config = dict(
    d_model=576,
    norm_eps=1e-06,
    positions='rope',
    bias='none',
    init='uniform',
    grad_clip=1.0,
    warmup_steps=200,
    schedule='wsd',
    decay_fraction=0.57,
    batch_tokens=131072,
    steps=3357,
)
Each number is 128 + 32 x the weight over its row's rms, rounded and kept within 0 to 255. Layers, rows and columns count from 0. Numbers have three digits each. The size before them is the row's rms in percent of the matrix's.

# layer 3 MLP gate, 896x576, rms 0.0842, rows 690-834, columns 288-383
110:158130095060112167151090108155105100106140122151102096115136069162107143101130158167124174106102131120105140115185174085100107120075131108126177157127142127098105140083127087128114129135080132108175096116096121111124145124160117082122131127130117096163145156136177170109111155122152115049
096:140125067160196131099128138118107170156066148109163149098162157148069156142122137106141144054096124159138144096163117152179178157121118138146104123144105118118116178143170097118141111182126126085161108085142161110116113110164146135165149116129089060102092129137131164119106164125173140129
097:187114085107163140140137193163085111125157209130161110075098134176107152121092127156150135086122110095149137150083127084152163126185083081124150134058078137099105169123140155156101142207106078169152101102145142118145181178145152092145148139123197111157084127120156163111093200101095054159
096:071102085073119139099130135095096157137166113151175091114064077092134124173098099076110152130107105178180103125084106143166124147127187128156118128059146108104123117128094083138048129157115148089102118052119108107140133105128125106177112116068200168109131157162148150141116187190120153139
091:109140100119155113136074131088137108121104156142193107076167093118152148074076171133135133162047152096100102183138120121160134127150124094114156108134147129106099111088033138148138124099114151135139096154100165100117130125096086125075065145107150107139116144141104088097120150104099109149
094:095126132161136092114172199076134116105144143104150132128122099114097137160114104107191168159123139122131109148185152131175116176102206116198084086104128128127126036050127091086161143051127102071148145079116079112158132099116124095144123115142127119130114061087127144095160123108099143135
134:164164168119103064060088081110124061151140131110144098129161127177099162110087077115116146189104066114096134041095146092114081171110148135166097142150146118223134169129132098122126200118103084151157164169110147203069125150140140132133176166153132137155159152163179202094135157153172117091
095:123157095141109114179128112095136198130115199076113122132103081124106135152137162148100137139133091153142099146165119131107110063185092139142126171138148115100164141124104136150171147064178146134162127067097163145102119169057198088107123142148096119078149162089138155102098174110112170160
111:110104131165132163089154127131121154153126147100163128151101082093113101130196120121114115117121112082104169132145105142147147145160125177069092142140103153121125154135097168134141135154112129114087101159125097059119067116049117141134133150122099120130093189090142143103115179080156130079
100:089084142142130119182123123133144118133115134115144088116095139137142161154119089161132134154110131146081164086120157199203125127178073136144117140128157096131135189145098130137151151104109128143156111088156177141143140137129169148206181118159137112156129143161183081126071122115078148129
096:227113097094087155107112183114180151171124157081115085098116175077128141123074116151059102150159150066113181131095113095168113131088072161112090092104157148108131156153092092083060141101118113118094157131108092100105137071083119077128180143151097150132098082084172178119100127181131154062
102:073114117121133152167088164107137112120136101109196138141122124065120115148105108070135116108204143119123098088132176123174160119115121192140143057107148137135109205090119113072142072141127088129062127156068154093181138111122126104108157109145159142144143104146148133150094151096104137136
091:126085133135106096070169105123128056104190121147109148148138184130158131092147184180147071084085187127116130085180106097120100106128134125142089144134085153145194056183132162146100120134173069132104153126133058117202153113104144104138127157050109107131102167149111114205138130118119116135
096:104135099131127158132154143162080094149093090106122144139148108190154103120121157087084156155115162102143136075106141125131128127123084152135077105158159114107120147088098141120173156131099180099170084151162131086078170088157134148105077118102134192104076071167113127191114176132120111142
108:141131126094133084125098163193146107131084139107082125102139108153079131080189085179125174111109162091165156176125134123142122124129182120166112118152190137141174141146118099114151138202113127215153113198127147102100091104146135116180087094156125167079147128138124161131130148141131111126
095:106130138207103156080115115182134135152128095125114100175115148143138120139097136155127180103092123133135096058154134191113143136134148160163149169127111124181151097137112075174175146225090161062111128121113152075149148188134109128100122129060126164125108094136111105098068128169116132119
095:101123099164129083160165120151140123125153125171037118148091091114136176166123137165196124112100128179104153101136165154112080101145132148151144133135135185193137136024168106126086150183126160094149114123104127116151114108142119061108079154146151129122119160111131117182105182163170144153
108:159055056127157099162143134116138152107092095120130085188192096132075103138133115173089106098083130073087106129106178146113187162112144127139176164135158148177163114182133185130091120141148130163229144114146118076121097157127173092171094111103144135172191227132126066147119150134132109140
101:105122126104108134110105157138105123170109087138141072136082081141103220108134103093084122112055110141126087140116160160124174160168107171103169146144182106111074101121099093195119048152110101149174105123109145052089160176160150175125112138102137108106211136110096152153123133218055090151
096:160141133130167150098154139147098119143130151100147140125127140159144127108103096076135115124075105129136179093071172133134158119165107091159129153095124118119058135103185070071109169091119091090133170110130128124143142086126112159123148112108144207106171112163104085142105131122124219141
102:112140162139086159134175125177130103129137113102079121145090132138132164131178117123131171087107197118124176101157210105132133115159156097158062195156104094160174146099105114162086141081153147165115118104108166176117122146097125144171109112080083135154095019125116098204140123092140180092
086:076110184092140112184078104150120096158153113144065146178125119124142150123155160116089139107168111089088086136139158121150083110204123123129138119097121123185133136146097097055134096165123163088158146140140132127115130127146105115151120156105144187191128170091129158124158152089139142140
094:095174150119158162106173153146157156149148135139145142148102152155112112144120123110094098068149130118138129115149107125112077164138113098124110153145145162148088152147126122127157145072031184130177189162174155101158161066199144123133139147137139117176113102158135168100125174166105164056
092:101140151140142147153110056121165146144187140175189129147137135107158172047136108125172126180156150106128105142104080208109126115131087115110157102141166092108173120173166104134133163124111097188107156137157112224105153226116122141086150156102103107148106110119180094182090152091117099108
102:138098171196146087108156096098091141136134133141133117142149092156123114099127158095119221175106093133127147170137124117103168208103141113087118136109106038118151136146110196129126128110073190163104194120088099110123077113160111082120094176140079151094146126150067145136110189126175134128
104:125158103181115169176124099139122142141125146106086083148087132167130126149183107141175203171170158128102107182145135123136112161188201158129115114128139135146113121119141154148145054145142136132106176129138163107147131187110075067120101112152136105149138123130155183111082157101110078136
120:112125103116058063110098099122158118164135115136127105118117136170131160112140092153139149129136136179164092087107107120140107119075136135181099128101021176147092118099096095138105134126129080105149130113158131133132137197130121113121136104120153133158191106141131111172088122057112103153
102:115161140146140066128137130129094102078096177088098092115137134100091134160129148094160156171153099127120157116139166115098121113171173109087050155214075125089134167137169117151121148133152153103199132109097136114081112219112100096163171138103094145109096130182129128104131105089091127109
094:121181189080104140124133133111150133117144129062116112115155112120143169120202097123094099130090157131146130075055153137146156105150093144123128170105129092113117094176105120145148100131150095121111125103147091142178167153106101153095061109101106160190167135075171212183138148203052165096
103:096115087162124075136111110121112138149146114116074167151137132203173106123107119158127101120160132077174074118117151102179181116118105082134125132126141134130101110162105155174142144125110164139162163063133163076155104142126150077120148121108162141112165178050147131051123160123146196144
103:102103115147118141122163129116158054119144109049127121088118122122078070107128106111127140158119111139127098188120131202078163151096080080142123127165139123092088190117136107098114117148170164079119171103184065150096182097151145113185184143168089095113152058110194154122140126136137145107
090:132062113129177109122069143071134153133127151140034099131086135170112126159124208137117121101139130144132207138079134168138169177165093154145096160150092147158108137178171088151112146116119135134147133100055135169080109085141145134148110125116169125134108111107162151132112146152133099146
101:148143070109141160124129136171173101131148157147087114093159145118138120139105145116147171119155138166170117145074181085125146143142153101106068142102212133184067128108117123140131156148100138101106145135133139116202097165103137106107116127125123109145154150077093197129080135093103201123
127:090089112095135106124130155138079165161150135135136096087131149080150168133115165079124092128081139131140101139097108133132147145144098112202097148161151068161094128125094127128185128129132131196094066087126165099136155115101097095151130098130137120115149151138120126139116138102135092113
103:110120093159071120110127100167150186088138115123175166087086142151123131114135128166161098083131125109118137099174131071166104134117147118105129192146123146100154112137189129125147126165115129119117095161197131127074115098130124098079066110141172085115135102139127107121136114155094182161
100:141127133159099062157113081156142052174079093168084126073139111147126152098144171135098048122163143090152077068166103117111162188152146133129127117141139105193063149190096185113154140094119210133130148199125124075121119140073135102153136107207099114129168119143139121127191048098141115138
107:156122105129128106142092087115171118171091130168169133130101136151123075088060083185103158094145162107128138126122134117111145134128188132124150099144117136165103146121166182149131107128087191179227133128130114060175188119175113131158097123146084204131110190076085118134134122080187151115
093:148176087072088146134088138140118094073130082146125177113171126121148112128148136128166134119101173125150112116143136119105125091173121132114141132079154137090151097130126118163136083096103154151151108136132192099121147150110083117079084169081210058184155120109118101086131091118104175142
107:162132092132083103136163097144115154217180082157065092108185118108139166157105116138120120135064182157118088158124155134119061171182132156091147142154136082167133113117109114149089193123148149123123135089100110143111054162181164139117126162121120137167151144155172151130139140105112082058
101:238159102198172155100133119078123049137154088179095145062160130108117117127111119138150146133112090142118176107097135102096121115113152117091128131129139099120133089137127178077175138032141140103174109181142147171159203128121101139116132153154128099133141097064128162147168132065139128157
096:127099099141065164123116165135134077136190139110108075148133133133142075128172088172170141114135123107120168189108140080099144159169134120129145159127134092166154095094166181095136107100158154071129201117112100057186145069090118088133174154100149102106132187164161185139181155085165136064
110:127137163071195108120138143093123114118173155132116125151202086186154097181098146127140080155168123113207095097076161081160139181079114109112165108087102102130139131164158157132082100140174153144098126166091149153098133137166062116095142163129088139204131162130118163147156093130089117158
101:163193126113169142132111134098136173114106162150125160170166141103097104169155049102121154086148192130104155146143150160130163148168152198153086144098101137095179120190115098123160086136067145129086146181113147082086111173109155122120106064118072131169162105143150106123137101165053113108
106:132130156109166096118129141127137123128136089151073085116159101153121143139139120181126150086102150083102150141094087067158077084142112100126177116091118113155132125206107070115159128067186168203147202165118134155112078155094133106132187182135094093131096162094120135162162167114143162157
099:096098186126152090162131052120084160178149130090138070123105081107082110085160205114109115124158109076247058085125133135078082063098091141185169108119105137148191131143126190133125162095138136059202148120164132089123116149196083127064125114150103186143151182168133097135090133190134124114
105:208122169137152157069148148128120134104156154070071175138129085146102114084095092092159115116096179206129171116062147107127089145136152106115117126106116118124150039107134156110128076076144132136092222124153123092116116110083181171177124134177110157197120165155131147157072105150126120092
089:157153114180172157114098097100104131136099071134116138102104215085112156162143163085114118135106121129098190140179137107128145153131132075127102131087131118123103124111115169149132137123181085077144106108092147126132195145200100143107168206165110169127087116113094115151120119104148164120
100:146158088100151166165102148165147095127031157159122075116120126167133124134091109107073194168164071124094150061107159222092098119125120136124078134125181102087149132170157087132177108104127149117096141098099147149145123119119097156144105122096109140136122105137111160148147193140074103131
103:140131190083171137115117133133092134137167134106148103194148178093156121120106129157116128138126073115121115128147118097119122056122102143160092167106116084095162091131085116134096133219150147121079171092091072105132092095150055072190155119140088119124149127129147132115161092113132129118
097:158068160144159185158163143130124135103090111150146103117175085127142168097207115106122067167131139101104140134154132050121182091133135164121099130096137120099104088146077089151180152065083108060135184125163147084124148072154177152117083121127112147112141092151166109113152146185167158078
090:085113160144108033143130110140129151153136126151130110103075121164118146171114070153172157189148175180081095159158140139114142100089178148171081130093112201111132130143126091141126157082142159131128158105156141131164110098110168204110067103175109133118097114160162102156135094127198115104
096:122096147101118135156142130140152110120105155158078085121126210129128117160123171075137055074112166127110123119135176142111126065150111096117159143194108148113063144132090141105101166127078059112117121136178131131214113084124116111142103164133181109106153142133083198211105082110146113066
094:170107123174138073106099151154135137094134102159095187144114117070102084100096141115086128147143195099155120117140131147149126149135201068132107072146129122090203132122164103169111166153161127172121134151105130088158131165194131072135156093178139128192108166141111153120116135098126128142
103:172154121188106069122122184097134093196091156161132121160104111179137107141112140102084112151110109129165109132114092120123099166157151140172091143097118098109134244135110164078114153145105130166109121123151079138051107122123117133109171100151113130147165059149064165143142164112111114092
095:137114154138136131108072137118154155098193133133116155130136175170102095142146122153092087112155106125172155154096068164124119122147111174134134169118142068107182127097090138086139173081167064123121145166105135207099135108096147106120169120127130114101099100101123145130099151159136149171
108:115114094153127084078125101124099171130122173096108086142091159126094126135095149121117155127139084117123154110113093136135121233088179172139135083152139149182112108103134134094174149122126113127189160153158106108203080151099100135092127079128109143164121130155118143086150082164183064063
096:132148104168134096094179146109113142169180064167083150086145134156109112096164104108155142158130152110092105102141123130126121129116110201125129111196103091098137145163069178139148139079101102140082094108110076162144055099086162149193109103124085123162173086148149103115117096164133142132
099:064143147140176118202096120172162088121173117096120119208140130179099141144224092134125174143152102088113161100143147194140165072161060104084127145152163177129078117130115113169155171114150081141138155195131194117111074153078117119144136114119100161078025105126153137081145179139142155086
090:134099079155060172109107131138118106133070092119132113105189027114132150146156140101102077083051129112067170129110149163129135101107119160077174137116127155121121131132116118058173080085166135111109101148129159112160084176175105132086145107113157052144171080099121078171136138169082082177
118:140143112121144123144105112140170136139067135148105109117189086089183133133088125070170082119087145101063167133113184118090125157156219149159187170202098090125059166133094153130119141146080171092123170198149134081124190120156106136142124141109118104103108166140150160104138176114115108101
088:074128130115166127104128084126114122126113075139136185096132189118114156183110163081134112111117120122134108061125091167105170158158144117127133144094171114096174143128105151128126103093103152096129127070180072144137164162168192083113158169133171135095145091143088144100092131090138121086
093:190177143131096097094132124193119082100183112094109129105156088115122090121119125133098108128148125110134139131099099103105124094189145135129066140224101090126141129124100127140113139145140118149129150139073177100107135146079156150119137117128082116157100175038161165130136138106155118167
100:139108097131122152082052087153177117099140143126166123129161171095123135113124080147154036150122124167114130112111106156117138164130134089184173148133198189148088141161086155113088182112160109113083133076139150122130114139143169134099171121135159128093110132172140127104089167141085147155
105:062120113109141160126090132117148139145162091147112073070071117206135129135097140153121105140109127139107088149091114122190107103120126109122064114148174141123144177149136101132076087138081202110200131120136139094118141125119097167103140114138072127120158134119100149132113132144127143165
103:129108110192156178114154152100131169176136112129063078146114155144076136142156153174122114128134068114094133155146106120058184145079117156165075113164129110117102134108102088170144141124122057158078133107130124104189118108080118110047160087167124162084122152126137135187142120179142137083
095:168091133121133135053079144171172111152117148120192113065110170162133135177178173077164066079114144149046159103090075077157156125158070184107125139085146122115124130123047115165151130116109157095117149089105134140107132148134135151118118140092188167033184098127119168120073138109099151110
100:159093134141175094107127134079155118044146115140121137141166103182089120090093152139091156069169101114134167125152136147072178158151170178093125211124105130085145069122112110128174208119164178121151148120081152121094083157092107165110101098132109177104099122073175105123116114109101125132
094:122127127158110147115183133128170135115140140066146181096110113122138122131152145141136101106110150118087109131157139089105140128157104139164100142156106116124184154109144132109145108187126139142138081166134115114092152063113125119130140108121135142134097066195205119142122114106141113089
110:117146130135126162126158182081104173162130095164147118123104157067162171102107149163118154091158114172145065031125122128120141101186127172173137093172114181115179128109098112159138114137103108184140093122116082148180119153071077104186144154131094118190149149109099157105160149123136112142
096:085130107161128185057121164176144151208100198092082132120132171107106124140125182061089102010146152115113172142073069173118168129110101141176121123154163127174132122159112121153097132151111089106141061105104141150103100122104121116183072124128097220063189149163096186123186115109111096122
092:146178119183187135091107130176151117117107094091113154153142167122056144078154164150133113158115122119113160132157121137114131150174139129123146154177128145134161114108104159115126100117110228063183149122143093184054132137115157115152115099111129111118206067114181133140132099156153148181
094:114136108138099131116148173106153154164063109064162196158129113120103135108178107127184085062148107143173156153118101116119162196138102112142120174108157053079147073139110210140156086096152141194137082111169098117118182170123071097124125121163147144078139137096143085076101179126082137149
099:063161194093170104122086050131121093133130142148128144160162058132107133147113124101152146125133136183156133073160103113095108152170127169132094096148110143084074087057184134097115094110114125163149095191147166142198101158119138114097159144127115120160110127166131100151095124085160161143
096:164101191146100105135139121122131131220061077167098078071123123116089116100180145149114122103139158116118081136086205094144113134115143098078126133132084094142121104136101131154124118118086169135084165110126113142124144168173106099152167099128086152120113136092199114140164194167139141128
095:167183105114115137081082105167177125113137109133080123167171092131162175141098143133097161141165140065112133143124066160144159131119083156058171102137076087085146168117130093120098127098150139143113133128118068130172157184119142091174122110083180126128141105098121125150120093160109094156
126:117077105092177136176100107143169169130067129155059092125118124085102108123114103128147104106076149119162068117153094107128156111149129146107120137079202163133156158132116139189134139119096147163122130148164102061148131166154164136120114146142096118118099109160128191140122102111147161151
095:122136153142169141145122142188121172113091077157096140106139125116179111081109146131116118144117148146118149140124101145123146096242118129098138173137119075146127130176088138133113162128120199153116099096118119112133142107135100145124135132138133093137133092108168112131148110151101175134
107:090084170135083123088069095132108080115164101141099127141121179150097110132140092076096169138112092141135141139174118171153136141161132089079133111156137141054090164116130088190151180072134136094165108118145159126140105117163175111048118084025104116118091141132188109108118157139137109102
097:127104159120099155118092177119129113143090128156138122071140114155140106157171111149130190139125119133113110155146174110162140152162122136126172162164108134120103134110092069090150062166157116127093101140063047140155119145071160173137162050184135112061111098158133221147120172179150160089
092:112129042159182136115162098131103126140091085108135093191122089147138148082119097140146096123135138105161138073161038090158142157186183161118125135090133139142072103131125084116091134154090123152106180115106118082171169161148116135094150141187119137143091171142091143162102183123179097104
101:106134170180055114162115129123157139058099136113112121073139132046092120168064135155157134150129064174126127153179126084140110018122075139144208141177063146134164174077143099109145131062145126143113102093132143142099159144132125143073133150146120148100176063147136104156109173094113111101
113:099114176067124176181148138102135127146145124138116149074172093100112152173079153115142130123130113159137107124098127089094137117144138156114177101103125108137102135127122071087109137101108105128167167102127104151205144141084085058165178098145136098119132170151100172157110083085124144125
106:137180145078146145172146113130178073121133183134092076140165129124132130157139154160055110151117101145120099094101201075102180127149124112064117149149111094190137152126137142140139164136141178161154089114117128183086155151163137124198104163086115146129126112121111148136074107113144066192
103:142091118119116128093143097175103160108108147149156175119107081146152124159129113121139107117183094086143214094132112129052150123148145147164167152099150138150184105137166103142169145124149104088161156131080137142135145080115132157152163121131110134131100166086192098167121105162137131135
106:115136104114127132125180052182148151111100124191048126128195154169147129090118114157129147094135167110098121152173156069142097168110097115060095112125132122167135102079168185076127131177066174177090124143111103112149124122123139106077100166144140080157103141142182141154196094114122064108
101:128153090111170164107055098136203110127141152125077082058133163131105172091172119114125107127115135106118179135034143131118134111154120154117125159076146076109113096122092136126141126097110119072152178054134062134076116147145131120163147118162076124151119119125115097151170118114161103147
096:203097170136129131067094108158136108104120116107118152106115124162145083189132165153142176171125128200124159169140141171211109102124147162069084165163161178143131124161169123112163135125133120095141095156114120113140095140117136095080136091138138141158102094080095116143180141119113156172
114:132109135168125102111199137135100170147118099074150127105105137101153130164127160181055151149072160115151149133108115244099179133180158095114135148126098153139040109123127135156132121097174108148099167134139095154117111088105113146200115097133179188085153118132128139153136153134078119201
086:087111102106115103182135157135075160124139114125152094094081139128085127124104161051215131122140114112173185130154122086104147193087160227109107108102161162115101126131163184162181147127138076146142120139117137114133080055153129154144199058125139080144089155112125075117176163129093120077
095:183137100147129115037184149174091175095177158095129098143153125055121160100094197176112150079130146156171104129162125059152110127120149101146169118138112057123122094191098077099141099159128078199144115131096104106038156104202118174070091106157147138080090116107116119127137080141086095121
087:103113079096118138146075132129120117156098131102111141119142164149117132106112201116146129110139164118140093119109191095151168109180113086107135158095122071192114129084086070144120110151220081104099140179164187121133120174118151147163113082167131144112203096105121113143085171101126104147
096:156120102080111103103110130081092155151132216121162082118103055113123131146132116124078123144116157109162153112096160169143104131119194197098092113138175092163074093113111150139155142101112142094158124128114170143147100140130185101182167144141112149156138124132124164166120068181135160131
100:096163113132154114107098117196155133107090127117061131082138142149108122136123105106177105082094133127123057107077166100084172173091131125149152152161144112146127138156095102131105146128107125135161088111186130172154166137190144156161103132129125108147121099160112171156147118172158108120
106:098146139209149050127137125157176108108126104127096126111154107188059147115079132106148078123111114124099131157135130131134118142124122124136123156107157154174179100094127115162101137128175089148174084146136141137097121113074139058137139087132104166173105141128137134192103161157204054147
096:089120141135141191108041133142134131099098121126078146145117179137096138150156136209113145172118131110180088144085149158159153164141119100157158149075162116134173143107099161221140082124080145158054153093093122108133071178164155085122122203105127124114168180168188135089173107076133127218
104:144080107112139115121107071193091135140141106135143118085155123098163081157074132109132059158149092082149110151175121130150143132149085134103158090123114103125103129193097073078148160139108106053121143128185146177154140128172142129123121121149125170113135153170068156151121136128141135167
101:097145159149108149072123112137102126128160153111131169152079125152136105091140155156135130093115148140099152176165157080102137126090176166130132104159116155142117061123124164150120094159158102143170193138074133145142117236111100088108061177103125129132135095132150080102151154135134155149
097:133154070212182133101087136100122098110162208136102167106189097169110117143102165146100199131156121082197133142139100133115124129122128155122122106108151113120174100090173157113094179063147095160102185111094195110153108113114151059116131197107160150123150149118123133149103114169158146159
097:079145118132145143119162086147180127084091182123118097145112054117157189181174126112095111113089163121127039203112166139145095077155097183099121112103121099113088152127028107159141079135154108133096098164104125086068093146131117147176128114173118139122150125120126140103151059060102130126
092:073158160137093139124134167198089141118141164140094128170120109089089188112124106108093218125125114132117102101106087105163159136136119132123150089124084118139107119111094157126121101127118139151112128165153138078087103144136094122141078128151140146092153097177080172131172093173165120121
099:137151101073108149152103104104153133144109171142138105104117125142098091120155115116128061157162148092054059154104113126168124125132149134118055142089114107149071148114107219121138138206124084117150075095110128114136104121160096151197128133140148152131105175118056127161162157146146110143
112:098162039120117101115129146161150115134110152121166090116159100153107096129143129171054136096117131154115101082071149116170139068115152125097053114107171125114051082124169081128162152146138170155083122104150171092120142088161100114101140184146091117168134111131143127159132140116140157140
100:175108110110152106071099096106102134157064085149138169096134157139131156137082124123081121130043213139155108123126089128092110125132148149111166087109201110161112164142178153166125085163063202187134156106159102115148127182141096117132169093118105109160091104155132130179093028093178129137
093:133110159080070163158114064118127132130172150140159122147109135123134126129117121101102102157157128119127186149103168145135161111173092111192083193172103101073074148159127126138100188166109157115118147109121155103154070139107118105154137114128140188089157178114147050080124126100121096165
106:099161144181110143162138183135133081127149107166121056132161146080118170153130116162129179183128164059144116159095134163135116126114134127097092130114147128178147138164164150087126105142082157185112138168124152150100071108182124114192135064067167190134074142107140158103102165100064152150
117:155161111117115127174149140193118120155122145108121083159098086134153127066145127108117101090051147053143135167181146106105104230137132151099130091154114103135117120133116146137193108118110122185111133111151115064142169146075134085103103164159105112149147131133165161122101091120134180110
094:134119135180065104149155152122183141186066140103205127114104074117120147099081162174092107156129103149115082112121128146121153130182130136129117137128154127147107123140127137114142176089118141085163158146145090129144072180120160108096143089101092128081159128094119113144128184101134126109
093:174093110166100083180174157113110159129062134154105120121164089148145096116111131112149089066087135100100182122167169172143128142118124224110149154125219121123114128145116108125089098108085097149043160135183157150159146175146069120111142143138137096173123116161137118151190117081123207158
102:139087178147149132119172109128177138103131091139132143115130166091067095126135152139120180164121102106185123158142076161079170115165112158163131079118124136116151176144186103067139130129136061116092144215122105118144129130103093174115096144101134172075156074177099108159091146091108166063
122:092136145196151092173129136148077137189083112145130133109108139074135132121154150153092106080057122102111136088144150186101075155120066179085129143120164138126129188180179153125122114120135209157151131165175104138116172104133113125130073120164200148096181144102148185144101154143094126153
106:112112080162132124088167184190148128190130152125150111182097104186131152094127111127157073155125107155153109090196096141121128131113102141092115138158135127182158113123164115099156133089170177204104167119134164173114132115096213189070169109117112159165145175101147122141112152105111176135
100:121117128155083133070137127170087083131121122102127087075105157147040120180154149140139104216131173094118126112090124126111190122138112113089100168147107048170157086148092079150060147125159165099155163150160097152109144135078140116136168108146110164133203127181112122146116178079169161132
106:102161123124139188171164123173121181132124137111134137099099105085139166139248100142197139093146169139142157090092122084102093162132069159122078182153146089141144128102148077073149135079109064063107107086133129094109123136131185126101162099074150101150174106117154148087111108101182104055
096:181087143151136147112110148140123131119136160133132161125174083070054124178167087111155085162146175163148114147097128121118090223115079155124171140145088147098143112145084103208142101132148130142083153103180144077168124143125093138160139213142125121160116129154135148141183113070067096123
096:161150128139136103107184129166104123136113115087156191110120130152109156123043115150111155084165136207183156119165113085159094110079116123186083124165122112069092139134099124063164152134148110158125138149122168076120105074140118107124156153163111068138110117121191154171142128176131158133
100:158164094088122117111133124087163135172102155114127078135138147123103093155151177121130119149173144033089171115101151070164174079123098074148092158142162144147147160106115133166179094141109090153125093154133172114180092160190107140092176146121159102182143119166136166109177104160144133067
093:145149167106131172064092094119161113080139136132215148127102127117108182133162148118133183138131090189118119124119106210131138193106167147155138102154122162125176157126149073151115197117109091089111149061113143116110218136146134197134137119110156119076091146140151153126081134135052147086
096:129125130168122158118158097116174162130194121118170114111094163202099135102144079167182132139189129113123191127117090170132132129150134144154029132118147153132135127090095153121109107140185198108180181160100074118115093136094098121100127092164146153111146167117107157071108091112110130087
102:115135106052143118106161158110180127164133103148108122124137101081145162137136113109196111085130101093149190154080111149100086105111119118108142121137120078112139142125116130157176104088129137071130176152128151114175136103141192107109112096106165085125167121219130152126164076146117105125
098:107052161169107172097095128068148048112180094063098157202093085153140107094111093138123105125053121082096103110176137146162175096172112141106114111085137122130173149146166148099110104141121085108132114118190088119087157168094098119152108153103137152140132084040167163142105086147148148126
112:129127104153093078074075190160123120105131125152126157163134127169084104127062134062133174177137143105102108116079145075114071090119134135106205127105101086128106186122089097149088198086125133042187156127112167179118117085160129138113151131139135150129135110078081119149155141125091131124
106:107068199105145065124126156142069113114170139065079128095162170083118125119205089119146109086087130135160134120085152152156159154093153125127155148166163097100140063138188092056108128163083113094123151080177121196107152105130051097158133171168175127082135106105106132179114082100158164143
106:091108108149121177104130119108107158151112094173139164119093100124162114088110076148108143163192199104167104133129151093170162114153142152118124114100121164124114126116088118098082103150100139136109160115094115145122153145122206149100153166114054067122089070128082137077200090136131066087
105:100093076101193079112075102170076103122164131122095117116131077135030172185129136116134110070099115141102172104170157164164161139153106164087167122122153125132155088149076123116083160084159086157109137169151118177122118112129069117140147138147134109127215129079074073125087114107138116151
092:082128140107130167149119143103099094117159160110109141093116127130155133124139127099176113116142110138101129079108141108086117122148145159107089130148122072061135099141163142078165113157166067169170152102147081082117097116131022167113141142153097153175146074144129152151104108134128187131
100:101126095069179161117111137113112160126124142144079124126092078165140094132038075168116046142176106162118143096164068149137079145077085146148140127084145127108103157099095136111132148145119140146105122178101207131149169113112160152096109131142132105143090137085132149195105140140143128179
105:128123108133132104119116189158188128206116096134093175090119112093130120169138137150137115145077090143104123164110108119097114140107110138090204178146139076070157158206126139104100108129125160103199128141137084147151182104109147091130140105087087105141135086146221134078156086148153052108
105:113097122118161180128122153131127166067121180123058194138096118147152085191097153140108098119159156173176121124174155118141102104113097195090137114131126125122151098136148142110140182095171172162116156140097130117135119138148154106058153144166129112158133140160077118092150107114146114171
121:145131107108158122154171114126149158168106145084088084130055163111106142102147123151137125100125147144152124115092123158147078096161080125118085158089108127162095101136149127102159180179141088187116099132163148174145136112126136062125108079059150177131152137121136118124111166102145100146
120:171151170126155063148134131105095169151130137137037160147126116115107166114163140116154087102135114116108154098095128085124117120121096132228160165030141178096121133060141144112132160066109126200111140054103180166110090136089107107150143111147114094142115119155043121116132162074126092067
104:097109137157068123174136133117187091088121126064149139089124134120135124049102109080148114109088175125115084095186127135118150152109173161127127116140116077089125187159160117137145164136080139102159083131104127058086134064139118112141161134134130083116141158146145144114135156138168130121
094:121157175158134159150123145119160163135087118109183142121136127159161107171129108077185119098122126110086167181137101158129144103168146156166079141144142155115111100166135176115175141138138106140134116152121105116119100131165068160130129101106129136087139096047147112150124126084136084115
102:072177183089150128113135091143080119108121181094116100160077171179085149125149123130210117093214143142163138141092119124136140124062115155157127125130131184084152146206160139184122139108148099119154157125061065104161141141132065026123117105163074096143124155121178127089099140114107103163
109:126100128161144126184111144152160150176121155142163143097155041070149175155169149171101131131132154128047134099031178075095090088149107161131117133180139163120107141110100131120084195060116158121167080124126117076195122112145149084116096159165100122117093164095162155099133127136112115155
096:081177114173121142113129149130118181165142152157125094106181135158153103124151113094179149104102137104197125192140134188092157082103132085128129191148133119133086086102133131062114104109137121137153115133108139112120057128117098104134114121083084106197115107134122167083082133163093142142
112:156107130091137103116188100148079162131129114112106112121132177116143134163108109166131125125150211121120160126114046177065132167101113134103148143094091190085096100147124083143039086120105135099096132126109156108143128151174135130153146113074132114110163130150116149175115133158115090153
097:098098091164099193111112111165149163108116146169154143134120154180080089082066075095111113127169140137193127104196161151122131132110109146073138150135128123084110154172132131093181131102177136130115071120155169156170115124148115141148111140168156067137114131105175111125142138197098111183
102:033137131144181148130166111187069091135168097124103170169127131130149136094136121141116128111151127159143136142120097076156085093088141066172155131134159120141152153165076161095100082183113112150127066121121159093115148139150222097110154143118147163164123148126079161124132158123157087170
103:105116102160188106156127108151141113137159113175105114121127099128142130139094101211154159114127109119109130134145119128112118159138163128144150095157091114122090172144194107093151096144142083096081077134074066162098112139112121132111150118115121132093137130154175125152131185101164150178
116:122127128146104105115131126192127116114125179167089067103126179113164158127134183080073111181074127120127106182127119107165119156144126121172090139177153084116113141120096132224133078135140181116184100086120131128166062138107160136170109117110160131119158140125112141138125105131141112130
099:166113120139203156132134185065144092096187164153121105131102104132144114181110074132120136125156167144124146138120111168107097085149125106099091149171183058103120119128116077112113148163075096109188130151148138136133084126123145138171120141151065151136121148112121128142151168094127114137
085:093154125058079118049127147155113167107136142092148106131151113153142180156097103073204126105078190125128122105135138089118104166130127095171097183087139154175137119155062158212143118138090130058070117080169149125157172146167134137109082125134106169132186156105131144169168134122128156110
086:099135135163133086119134141146171100126113146142129097143095153115156163141050159130132115146116114129097140119152131180191124089103128098103116179138185125168174159175133136131178128102144135158152127151114187175081157148086131196119133181062189156097155055162076100129173133092108177100
099:142110108175218182138124181119116104188115160116066108076079091091138078237098112120070085190074142179083061134132164110134169148087120139130063084139151063106131115139081124098101148081181131191150123095105188134117088140072143104124080100118149182182130154154140121114114188121134164136
109:141114108081093131120087127155133088140113130158142180150076227117118149139110074186170094132173135117176086103118110151115181159149113100126166146171163167156122110148158086099063135116103128106111121148132130159063133134169113131118203116102140093130083108129098160087097162096125139069